Part of a small language model's weights.
Training: a variant of SOAP for these matrices, 106M tokens, 3220 steps.
Each number is 500 + 50 x the weight over its row's rms, rounded and kept within 0 to 999. Layers, rows and columns count from 0. Numbers have three digits each. The size before them is the row's rms in percent of the matrix's.

# layer 8 MLP down, 96x576, rms 0.233, rows 45-95, columns 0-143
103:484456541454522599501416488391569482512507455522548490557446567513534537503501518532477536531561446519415533623566492468709451516502528501601556529468412521513452573577495529511448517523494588538573577435528438482552506562439410519496506502507588536403505499549472469551582544502513579504550444479459424548540524450473455391515484540481527476450513479537472465486589570420480463481571394599570519446546470529472534420492519511529543
110:601500468565460544415584463558503464480588469510514466444537477544485521456526544502536601508488460504541436515452404486574492515506478478587528431504590508511440448472417435520517509478506538454473455511458528493481512462525481477527506515481540544558576419486457474485410472478528483518485553503529524473467426499509494480492547375467527460482536520550513538452501431498442449418456491456500526574463533498586457518465487513562448
092:574491514484441523437578482533520466538503498552534596552585519494534443566441526496532515533523609489551485502454482496542553531500531514490376383504560571526539527520496498555486479403504491477507454491493527498445538455541498559490479536541465519464572550512514429533459540516553510515497547505520496545516579540508454498602477484613486470514509466553478482579562500435513488398494559602485500517381491555545462497550468502548501
106:515479555497471488458577556563458552537438497464372564523545522494514557469451523554459426465511468522567520515471530438391523548564511540534548474496458520542563417535515491425563490560533566473523476403436460520429589495513517451436492558426493604524464532542449411517497476630483613483527477481549469570488422514514468602473516500526552487460506559493597481514529515500550438506593523436541533500433524486549580536540516505542432
096:536492507412463416502528545496536442446415513518549498487471432388382472411507454468546533410508514401455534491487422499503443443471490510463484524549538565496517402482486461525418527510452469471492465511470456498540523460490488496494629497555452505529414546440443488539463400473492475510525474379633531514441568402583487456462545588581492460575478516411484454560502487437496531491414535423543508428392472497567465533476445456499504
103:475487531505464512448575608419521534510355544423499568516393462564535399497364462582561408526500490485443460420452473431444480551512550562536523512602572494535558486520487512532572466472521575506517510507469471488492461464502444480593495473464469528502472446547518561396495467424533466507529556481557502502411473504473482596539428540537464510502487536512411498553468477563577495562592440471469430528539479622506495493490533434515424
100:505484456473574437506598507615552428509525522542528475485608472532558504531423503474505483488508420548546496546496531605427524525552441537459475408472468534493455535562428485529494554533430545423453479588542507572493501474457488505479531510531430446593518495545506500508590531575468418436516505509592491525486470586569507504509487517390473531508526497468498444511499574466565459473523487423503438480507521479490448603548426481547512
095:543453534471464508515436569555483431459446511540438443472513475436469402465511505517481577521553460450428426560519470483546496469466521481491519529505527517510554531591522514520472517421365529459541615435496489497555502451490493497476355514405576518437500520516506471504431530457525530486464524465571471576460548498539525520546561479470465423458588498530486432462510533491469477465467472455461610524582509426483478490536545460555458
096:531542522506492510478483505499486578590454482550437443511490529549466512512447466581551487543471487466412530530516477498533487539517564452559570466517555425504518510458457526521482524522541543505492500507533482528353452587433539489520501479521502522489469443476473411530493527483608529428515549525466489607436497554502514548527517540490541558462557543493479516498458519426527494588503530471492618528423506433491498533488566486513541
100:527474513505469542479567501584415503528527502576551491522436515468480595410508391510492532436525543518465496481505597512548444501515515481496514502473529436376482520569497557561532543544618548498446519571525487461631476511508506452445471479473527519557576504440560532549614472482513516479475576542510570552522588459541440488497482492428460493495578532481486489482507501445511522468605529488589481488392427526507490479463582471449458
095:587420590450511540463471460430478541510550482496464485515492498491511505434476505426436504495574489531544538429493450471506514568458496606572433511543487525508476473559561522544374487404454576499518539527527474486565551557414496457517427548565507447532520483527440455464503524421525501427452488533486515524538532515466421427411489475513526580523533527451501348508490471524560459464559516517479467463578537463552488402495442448465529
100:470557561512472537540516456494546523598525470446414351463447381525527452503551504432479494486481451572481413506469516484448486573459513563531495516428519540574561504467459535453530528472463443508509567493500541453521520518577492532444577487433541487453434463474482553514508488582514489497474450528526490507495542432478487575479495401522491467541449494617540426453406513510446505591487553617546499521503421466502617477516361538447569
104:475544568520454492517546520536468470441554434460496539525531503460519489572480542430497466421497512418471509556522498514400514504492504528486427436483468463505558452407472549529518457433504554478470477499433411491495519529629444582481563607544463453521484439441545383540477458459518485396611492456388552473416502518486456478413400511479516443518460494455538519537465522519565462467573518432554499484541480446471460512563556473534545
098:456501479509533494416429458613574565484440472455458604458537442397460530499379481487485520463541490546526432473585610497397470552572517550560434492544424554582378443502484564503473556528494412524547454522563465507434583561518407425435492453521523564521530475499519522535531417609539539478402559498437518547526487473550507529495484532473501545477562483568469412585613543420437445482486573510553473491593504473473509563522509516528557
096:499547510560466512533534485433599531442577509539607493492494477583460471507451452487472493546455551482536534533413510542413419535360454555384562581464496488511471487534499571484511471464519496471551544534547528497612506465500528495427446511491471448587481438435491503515536468484476492506538424491538425474487514450501463498545492383455470528542493491480463512531505542515501509558480548557537498480483552443531501543552578464386368
103:510418546510457521596510556408532476485508552448459507498484525584537466452344495547562545426542468528450528554473532499510563533531427596564488444475473584555487474488565523510546416553559462635537601379579487568603564546520540535562552618374456479457492573469521508518500577471533554498555560534525550504547517504534496599468471469584521476522472536548455605542468448509564506487505506481535519550542498528483586515498478450383482
099:438472467519516620429409479507538501477397470539538526560535468472488542558417476538514484507535481570492523471524458430546488518577533456425516558534468536516477436458521571469456395478542444496498398462443475516480430490446590514469479537482497453529547465537532533463529490444512428482489435607480492575449469534503517526563430498476358608453363560559427494443633492492505442605546581533574473575506450529431465435477526414500518
107:498457417486529536488527500408406424552465508469467535517475517507597442584476360450570531495564576570502507466530455426536476530538462510486402549518504471561417440587567495492515459471515433485477448496516521551493439511579485447434495474533535544428508441593473471482390548503492486419451444480499516512441515662557465439529458542610476416524409530459530544542506491575539490488502487475530495443433407553454518481489474501510478
106:483461466585548394428475541492582482498452583457544488456501498480512490477528496566458417570450511439569590535404489525441505460563494401574565568547558508422486540477434489482491494455520503515501515427531451569396512492503482455514575519471503489577513435521396530505479495495555479482472502479467520516403477528478548589450521475524439496477474584547509546421512515467471545486539455384427409598457498485428575513445470477582424
096:457452555525549520505479526490534565539484504538497515597470476496512449476476429477417535487537445586538546459498501443499512547461520491461462564512443456579530540428479497465532503535581457392513456484480457503570466486443497489548445426447458535451475472521485554417546610529430429507478493608492533474388449391502575563543438492434464587529433548431526494542448520462535518465519513396427539464512513440431477532474375537544448
104:510469558498501500469514489613514538470462557550488522428524524503543446475501484514491490491370529509520525417445454535432529486436538534496502462537474470546486421534496493515508483420570503519532561483405430541546550547456497481510521518416478514497567502566473476479444563495492575526551551495513504481499499628459450497537478493437499400597549517481520513514538543447486562463521487565528492581543495431489453494536496483473526
100:476482460598445532574417505578591446548571478542490466536484480405515617491490501565443405512503566567545555420538527565545551467549449478492469511345468482501473475435529574545486446481469525474473425443569514584499469533486500506513583544573481464521536440581459474548583557528516476444534561535462551590528435499574447534416593525485445564500515519481482406534516518481490492446538540492532489449502503507495568448476550516488512
099:478456482554427438494531557517468514530413438596559425573468554486526548563475448515605417625413475552499557555503506514494556514557541486544438497455516526551467510488546545522516485490470514570492500540558601571534445544530543519455513497510414516532465508479496373537526657597473522437543507418556519553540498417472452441517493406532517445470474546549477470490705509534483541493383504523487593473464482542485512487540608393466429
103:522542481527508547536455531504595530533497538510457463543554442477539485486471494556458507579481499481483524462620495445514480404535560503536541505481553486611546504421645436579581462563437429501550532518551536625530487466573485470522379403538476448521515502482504657519488470501457464540400503480561492537500494523420447563545487580529506518480508556516471516517462463515445475540501425486525437473414427556495494541504488470506503
094:411489516403498541486474467401374504444514468538556517512479486551476492516457501456498603487468545518521486523484468532468442543445461356496559612575459437555489490527574572527467567453485503450508538565477476417514512548497535529568458420536524514475479486498573471448564474488577495630424516485557512514562522447496553487530462495477532432519521513463544507604440508423455449528537488545450500558527576496508467584452503460431494
097:532482565543527479558466443475519465518487491415494422509529548486442551476524408421534439414479528471585430547554533457426519511488463540506512481406429467522481549494545446514512580515456490483468432525496492449468474571513437526534561474528501458487420484419464457482663449530456460523449511487485462477489427433563529534409461509490454523426563503544442504498491479430471450604535437535510480526503461517429487512541506498495535
104:576494393496445588502505462450468467550509436498475485514498497495558507497468527477508522486452601546450531462551515491472491441448424537455517426437446576516498529562477517464457507579452485428464435556523621544454474454414443513430496490399511472493507436465541629520546522653492418467503466524545486540531465496498456526561557533444414497477512484460404550502597459449456447491505551441570639494559494392420510536482475553483496
096:523518419441487512527484527477471430492540515472474561490582509592482517444536484578454466605570478439474573554427422537537462543470555547504546498493418535512532521497532518543573424507487475556478617500497541428574454479473532535451592348508533539478453526493552562558445575526538481563473550414561516419516492511450538471592535334522527460533440486409568633492478416474514551523458445511542483506524597475496498450583528520504420
098:512495572467411517579564405506583552548501539502613477485546476506445501463488436621485451532542586474416453410536579458509469505492483469577512518443475454487480470542632479527512505608648492588474546497469497525574531521434484449525508456423543447534539530435541463587522555470499490539573387540478498443499487481432406477446438457515539495505543517459542454527525486549483493471444479466570498488540504453433592494534507523446561
101:532583439464594494557386452493398490502524500543542468506485478441471498579469507468414364471412524572530562518447531483488571485488583493539578475441468513593473535479469432537469545393523534535540482392479522544474485535481599527467479491465501470536438554489475488415441489452519477397522494480470565497577592508421511482490504523486534531554556536487475585522476550540503461469510518387572546491510558577484527486550430478488400
101:517548463464506561571517547576527567469518459521473500564453468472490450453506482570529563456555522548450375425443462400506523485466573515497487399527479516508596495440424429505536532457525521504467427439506462490435527517529533494435506586455495517530435386530499451439443452487428543594382507451486485486483446540488491588570505510575460490553592536469610539444485439416433562528535459506466503425505493431512489544513526512458481
095:544463536498455456436490486459477478454456561522464475604523551543572496477556500525528462493507472482440546517442508430467419445546484573466522451478548461526515431506522547518564489419515544416502561480539476612519448504508504456469522619410538542550578455471436540477431491476433481561562447556435527486467491465495513466599487360596403491498500545438500447560458449504456433494566582477505570490534504521447439548435540501567455
099:552583493488600543467471512576454514446445537536558551621478546522525491556570457468427430555497443537502594440482457518532535487477494466550532469538599581510486535595528499503513507536541589503548532446562585506437442449523488488475487434510492528515423514433472565476482499490428591423457505474513538543553614580480516403622486458553557487581462554495557346535474563519445556573466519552463568427533546576469480462465523495498518
099:578383509409413550488451447521509614504448503526455559497501462429496503576523459477603431581457495499482539542476503560514426489476472492553453452445481509504464506512482507531479514499520504461557472518512600429530463517465555476409558509517562445522425482452489523492410473524520529546469487468417566499468414533510492467534449535538538536556460569516468453546542582395440455588493465525515483528472548456504523511453442450432444
097:569468519561544498528510465445420528522481581462383422528459417440558459505556417416445489507484511468488487506386482544360514562534496465517480555541445531494551578432502524513506514431464509525481491522522496495546532599461497500541518436512506562514499471515497500506502470449448519551505523519460482532546540501443517467425414429493486521566604517580587465433589499524580562511499436470509493509437385534541541503459424540533538
097:496452506545517542480471516456594486479493436488549495503533549463487516549480448559477474435414378505592534614423614504505369420482494511460491458564467495476515511498490472561552494572530529514520472469518498558530487476561522485519521527504581483585577617473586520552543508454477489515558571539594568530563518481490466586468466466448414425549415508425519505511524405441510502488533497483437552577496581494578480513479493497431469
097:534409549505531525580470488563437462578484533505539568599582440472472582435506513515516482496461533475548538446455518497462608475548471511515438433512534496549495529538462451500320488485483507511506684492539502416477548445520446472463491507423568534439402596495497586501457483518422524486537475417553441524538480545550498503442526480540553436523557474516490561409492512450488540496439564473458461554517529495417461472464523574475481
101:530590398484565499471386457441328546580542532534534433463552490498489494519572616521445457557474508446443616466456454524511489536553487518508548452504502482470492562583525584424569435528540440434462617495588537554486542541441449484424547466464482513434569469592487473528443479512513456443473483568458551539503557492547504537563496553513484532641417501517466478505462523567531491524502483532515490476501483555513483426530439557494492
103:495498504438550475533494500547440449483565563446541499539558458459553533471471514577507502568528483473469400461488489461591498531533446470577566536540452507543526510461571535528443435517492468539572444502539511415468537549489488527537481556477601469512528508542431525500469428477572526529494483534487547470414503519558547468392509500417509443526498489391537518488524551451541470495458460484458471449447502533530450523510473425451562
094:507541404570544468499462590527535465509501467561518488526502520526488558495511492375448577428484462531449527457469453534527495536481404521470486458564469477547464490433468542555593588531380490541496482566465508527514559440469469521467479521504537514489503451400479412506595506469517507423494514542605451464470430442512438540533462481557482496462527370449485564551480535430562596581517489485444489473461451456472486592566524529496542
093:501544501411525515431561555496597452512508516490460479541463417578388477495452498612487431501497519560559543476467462513576462522429455457496532566513480499500569525388525511520428534470628392412450469472449540479502502486507554424545519491544435485554472471551462487534607440500555410505528470623432471583476516570529464455494526525542492564471531619497458490565531480468502447518540493512454512487511535571483460514426512568572521
095:587446546547409529452528445438477461524513562513486437493515638434518415409570521539552497535464389567447498408442548492459568452458542537474579469358496501560527442513459413470522453492486525483505543510445553518594597481548463506479452530463522520563530502497482570466465571545492481515522542502606465408520496500516495502461514469505593531469608504497460533476430457496499483473493494541485463538553542471496477532541393552600527
098:496402456481352517530479529452482509502504550523451444577485437483530479549457544414585486501552367480464476455445497568592507498493604488497475483460614511473526517499531511524541543502495467448511530534501496461572538496516516490507559529477499439634499518512487548474500466438556480535610557445525556476454500497568516545456420521506504594456507555481498526446477451414456492470595494456565549482565476520460486493495333447634585
091:495482502446446434552487496517465418527545483491501502447493551518455557372444493454493553400493578437447522417456519500439506441513572547549491539496504553531498503438469360433531523523481512486504554468501484467561548484467408491538541510425531444521459387502490467506564481511541474589528433515474383453584461537518453587524534543426513516523506500483503439481493450358507482521439381468446473520526570454535489557616493513567551
090:488525541521533553533478482592560523538542519484496565556489545554506459517509507550510478524605505541547589523524547528558403491514598460465505497495503538567423496561528456500434450525492459479525476484668453432450416521512437500498458531507471564491498380482568448444598506499521463552491453486417436581458538494509587495475497467587509454475452578585479401458453571564506559436535493416536415419637506493453512538451457511488590
091:487461478492476553444492516437487530484500493507493570505456529430492540537527466505517549399466462527491541446493507419466539515525522519558502514494504486450516493468532501561509587542673510467420563434558479436508603484450535395493443505553494531569497499453452552562575506449495497548457497477471561510511433531530442443518499534478596498470444546604459616535454429484551551626537502537487470467514446560490490496472543542558410
102:519503511485586543489423565520462545501494560558555522522503531492460379494537575462541471544445447486528546489463448483464427492517469543533537491475620543417511512564536603478501514505554564494477354525503484529529499628572520436536472429618456557481497529456495522571529478504470522507514583493566518510552510447599486454399485470481516425513522495520431605502521508540493563532501458447512458530540486479487528502577482582479587
101:510480534415450471497502445542540557507495505441454500489611482484480401512499500527485519599475455548471451443554452559438509490529531383533402540506445467540571531434495470554550562420465476532566508446448467520507420439456554575517556529615525427578478463554549569439504509494587473499513526521423517503510452573540486550514536487475453518540445490622544478525476535503433495489450434535501513457505482542496553602443484380516440
098:528505441513448565493541587443470555433432478487525495544524618455494491497433507518498470400553497504485525470523550480499498472414464532470429455555544544434493485547475484492444396527513499469445561521585572433517462540532529501491515489381483497438470508446549443576503470412570478592453522622463591514462398555518539438520436538492472487544524541561484507417627484478471436466534453535564516504450517425462444440510448502502465
097:518475563469477477577489485462538454458494523540379425580503552481550540539537462499494519419514502514458438368514548495460515506501448529491536381459499429478500558584449497497508449494427522395383513538533465496469563545503532489483499494554508443506487497538565529501455501543459389541545489537577418541438554448535478534511539534511455499514495484467471546507532410482511475502540523404543491513517520448466483503544452507542504
102:439480481422534431421491488617481442400444550501460544556445502488442603542482462539559415513506424582539506558549589475460467445496559544574515511429411515497409501509478416522526530523556527483543523359546484492549522497516479566510456523503539477447499478534536452508667485464534535500495504537513483524415430426571609496532539424489461454539409515523588517533457440489517521513516492554504535481515465505449542497423446540476436